Part of a small language model's weights.
Size: width 576, MLP 896 SwiGLU, vocabulary 32768, 73.9M parameters.
Architecture: RMSNorm before each block, rotary positions, no biases in attention or MLP, untied embeddings.
Training: a variant of SOAP for these matrices, 440M tokens.
Each number is 128 + 24 x the weight over the matrix's rms, rounded and kept within 0 to 255. Layers, rows and columns count from 0. Numbers have three digits each.

# layer 5 attention key, 896x576, rms 0.0798, rows 844-895, columns 288-359
147146092124108154141109128154144100168128140144088121141095110151139098126094122111125139138151124134160099169159123156132148120131149139135135117130157094091132158111099135106136125158156138087140140142122153156153
141109151116107124147134139157085073105176168109109130128145093119130126160111152117127138129152167146144144104124123122072166167094099119164164125120124104127080175137108115145139160111137156129146126132113116121124
148131079132154195179094085140113122119127124121127146117136111117142134151123110143120075129122110125135140132147090153149137151114125166136127129089116132142154091163124094116102100145138173163130149083155139093138
081109125128133118137126152125154075063171131131102086151166111127125177091161091097172119080142111139131158119130152126146152155141184135134081120122156075112154101149137114159119145128110085069168145160132172126136
125090129149097102149084143111136139128172163128089082101135159116107085146137129185149160144093110085127165149142117089130078120137128145133159131162128144131110102131108163076125053147104155129103128091100127149121
055167168143147180089145118169101097135108111108181142103127149062131162131141126123161142135139119154074092137133139112112163108174127164132128148124144126125162117105135147116135167133114100122063116100123118134147
089132149118165155108098108163101100163106128196131138124147080122108140123151168070101135153107114086113163151177126142115081163119153099135094127106141176123118117128106145142113173093102152184123094161153054142125
109118136111119160102139137141156120093168169143151120162160129142120125127137129171111142120111100127095097142060133111120120118189136152160136151115106126099153102146154109184193139069104111138160140101114134144117
084143121095102096175148150148114112110114136112093154181145112143175134133116093158106115133090206144151094077078147106115164116071101131093213137111197123105140168085097161153142096078147128145178175103168140134117
178136123157148110128118124115104136111085121145087136095135138116151135142147147166183125136131128095138131085135143122106166161096196129146112136103147118129160147147108112106151149137090183108068101120119184146105
109142163135155165119044122120115167117132148100109160133104100106141163145126097107133134138120110149130104179131128136117120139084142141162070159108094143104119109138090122132100149078111060153099102115129100102150
095170064172194145160116132112111150137154100141162143127105089068086101134140104110109109193128106139083180084139104159159144128134125111070105135104129131133176138136155143105129177088138136160113101157159145089116
151107152099112107156124123166090096108102123145138151085164093135118143135131095119142136035122116101161165174161117136084125121103108128125128115120202146144067095145134168113113131128097144093141124148082136093146
121100150139144144145100114135103142158104153113125116138157121154099134100084137151130134135166132118095105088149084125149121156109098166112132079135114113149097115104108132157113151142138107098122115090149058075144
149141130100133108172093143102079108148114125088039152146129147186104141121121136112114150091126100155151146114116175161170131114069113126125129139152147138155136153135101142114118072098137145152153199108099115105125
151114124171146140174124148118161167126098114131132099137120127149136117097161131116143101151147102109094088103153170129106133085138133130141123100149126114130166185119137118111083103103154089130096130117142154118135
160084126155102132086145166114171113112117101088126077159112158108113080105138085107126156118148175136198097206123090127124138118100152110160158163137120136135125079129122090145165103119112119137112082158135068160095
197139141101126130133160076132125085154137158103100112107149139146088153129157136100090080127080119119173169129062130142111165122139090109127130175137153113164112141115117115116152141145121116158176100103156117111093
115118187162157190105117091078131114166155126087153155122130173148077074117096077126138119158154129114080134127068105190133077124102141116194085150134179145078172163057111101145165172122101122164146144141094126152134
156148155126116118132148102146120152177153095112164140079164167121149133108121147114106092170120075142161102156108081147128154147090136141121110126134158171099128106179141122137121138142076127115169108070119088115118
131166163110127098088126070180099137137123138097137143165115139128142145122152087111142101131035143139119117098105118125063131132143120143168097087148159141162103109130134121116097066176123170160116145127194156096166
134110117125154076153105088123128149128115085143117136133109150115138093117109095143120086169075148091138154130149144126153161143174085111141149126115077119133088133200130110165181140110141146131147143119117108127144
127110181093130131152130097112136172151105101068132127141107093136110142109125104073144107125141119083128134141135092097126162117114084130136108160109118130166120129125113114123102108112120126135137149103137060173146
134091119094129133133167130164124130164130122091088137157126165096144107136132126093135156131182089113131151125117097141204098130107136161146094075162095119122166088127178134118164089120114166114130111126095157084167
107104110099127098103120130130157084126126091100117080143118144155137115089191127135156147146149131137086112168144121122124111179161099197077104125176109108155119161174134163117200106100112170120165121129131147174116
083155151187134123113101128119132149115144138134095127142126151126142124094098138133121123102087184122132112128158164172089183129101129157116139119153144163119121066113181112142118112143144104135150130149178153130173
132149072094141124128128186103123107131093125107102128130117108184164169125101102137079107114162140116106132149161135100128118160157149106080179132090147069123210110121185107100121160122105175139107153181156136120121
125101093162152163110115115095136061107135174145117113149168149074150146171182147128180108121117067118094130157123154139131118150119153140145180184133129113124129137141153156124132101110137111090090157142150150142124
172145149194109144158134062111106111165136142148109120127126110127108098137118121140132111118117120108115109145107119111183092116143106086086142145157120172098128111096129117127108158124159174114151115088132176091163
124119160097137117118080157181080136087085123144139123124114118145087107109131121158118090079149126077149151156129124068150176130133158067142117131145145140090156163133086139129107118129117159116085105080154096141122
087179130184178154111123146140080093123133111133128123145121168144188092122107140073100116133137116146117127104106168107084178134071146109072121118139114121116149145099124090163150140109182121125125094166139165144098
164178170119189139112154127103130140159129148146126086133113127112114158176120125103155157116121137163131108100138162147137195119146105087110123071128136127144152177110176117127089129115134181142189130088113095115128
104052088131136118108152098145105135100209126132128121140113129121101116123083113085085110102129119167142104159132143134142171123146078113168162112098153063140091094170159110139144143129112059122124124115113112091140
107139111165099092107084143137125147163119156111091134135159132091143129082128062151141162125181128133145176103123144165097095146111111135120096122103160093145081103142126124124108149156138155091146128122184121135111
108149096130114130130080139137101130115124116150162110065147115111121127158186115098121121145091140124103139075132077096119140116135117133130128128089159131135139168158129119106172122148103156169101102134144114161124
125120132137138144146173148120146183136133061102103093136106146131089144137112125109134152140168113120114115169101140116178134143153108119135115096134135134140107167135084113095138121134129107117127143145061137095127
118155111112111114108160136118175133120063137161091162146141106121111111154126152107144109142108154152115163148157158118186142137120129119139095146168106123166153141108100136071097052146171115146097212132139147089108
104087049156121165100119100166130105124107148152135133076093115165147134088152124131110119137126033178168089094126128163178110113129152161160096080124137154144194125129169131081117125096093153139195140128127096113086
134132122136151145114184082161122124107118126111119110133116144168100108128129126115138140113159112110135124129143180104135114163122116114152149120154158080134104115156124086133148160116123161179184137138145164087087
100087119118100123138145143146149111145153093135153158116049176128106103117127123151098113124159070115153171158121119115114080114150104140135114173131135113134120135129093147115149100145115130123125142187113113103108
119086155121101123134112111126109157133115168084112086140126140134129106142131111098159140134116167134083129141085082120150099100122174138117171162148108129171136179126140144131199136138196121115118108191117143128181
147096131162136132132099172153109126078093157086138163152153127115178152090070124043112142186127085143142123124139152120144093170159080162134158075137142133129094100111117125165118116164133159144172087134132151142047
110137132099127114109140126161102139117125158117121149144064107104130165120115155143106118136198146122204150071079105105148142193140134110105149115145074144066108137098165083119120144129098113177140147131155159141138
147131044130153162144091070084155102177133144118114181099144151165173124148128185141119117141133139145174115128122148139134087179135171143088116093104156156128093123137115110161160149175110128166106135133130162127127
140137082142172109121105130099137121103147092146136115092145142108139153136138107099146127155148150113080116165098080129142119139151098140159134073184168122075163157180118106166114144058161142127138143157150157129137
104142151149123146181136115149144105146097124103129129131072180101170144139147126164146117107147103096143121164098080134145161109057099142111158147127151175182094098131068110153108107118129127133155111157109132143160
142133190121148136147171166149169172103129175117079084120096138146137158152173119127153144094142120134112102171117162148155115105104147094130077093118131092135162150081171129107107152153157145136208149122096107140089
128113132102122105148156118150126134148114145190124137178126147119122150113131142134116144069122114139145075142168086124124117126146118122151164149096099124095139175084158142131062099139105131103094135096108071127143
109148145149146118148092154106149142151132125116129124091133174136133130117116144134090106103119085155131150091116116104136183136180143133146093127135108035143142151105125124101170144153109145075165123105143153097118
147175164101137088141127107125120119123169177140151112092170140171135111127104138186073150156142142165096128125126143116130098132104139119120104157139197176172122162115126111158125135142173105163099100075104106136057
144098138162138085134108100150115083120144105118134145128112121117121136125137142100127143148153068122118142140123138097089144134070089122127117115096087115161117112123104103127130106145159119114124142153152079089154
120123162084122129091189140152139141120169089124152115100149128157086142088089136121099185129132119126163099155091092140166085132160144132123176143125139145099184145090128116092112106143137120105123138134155108110096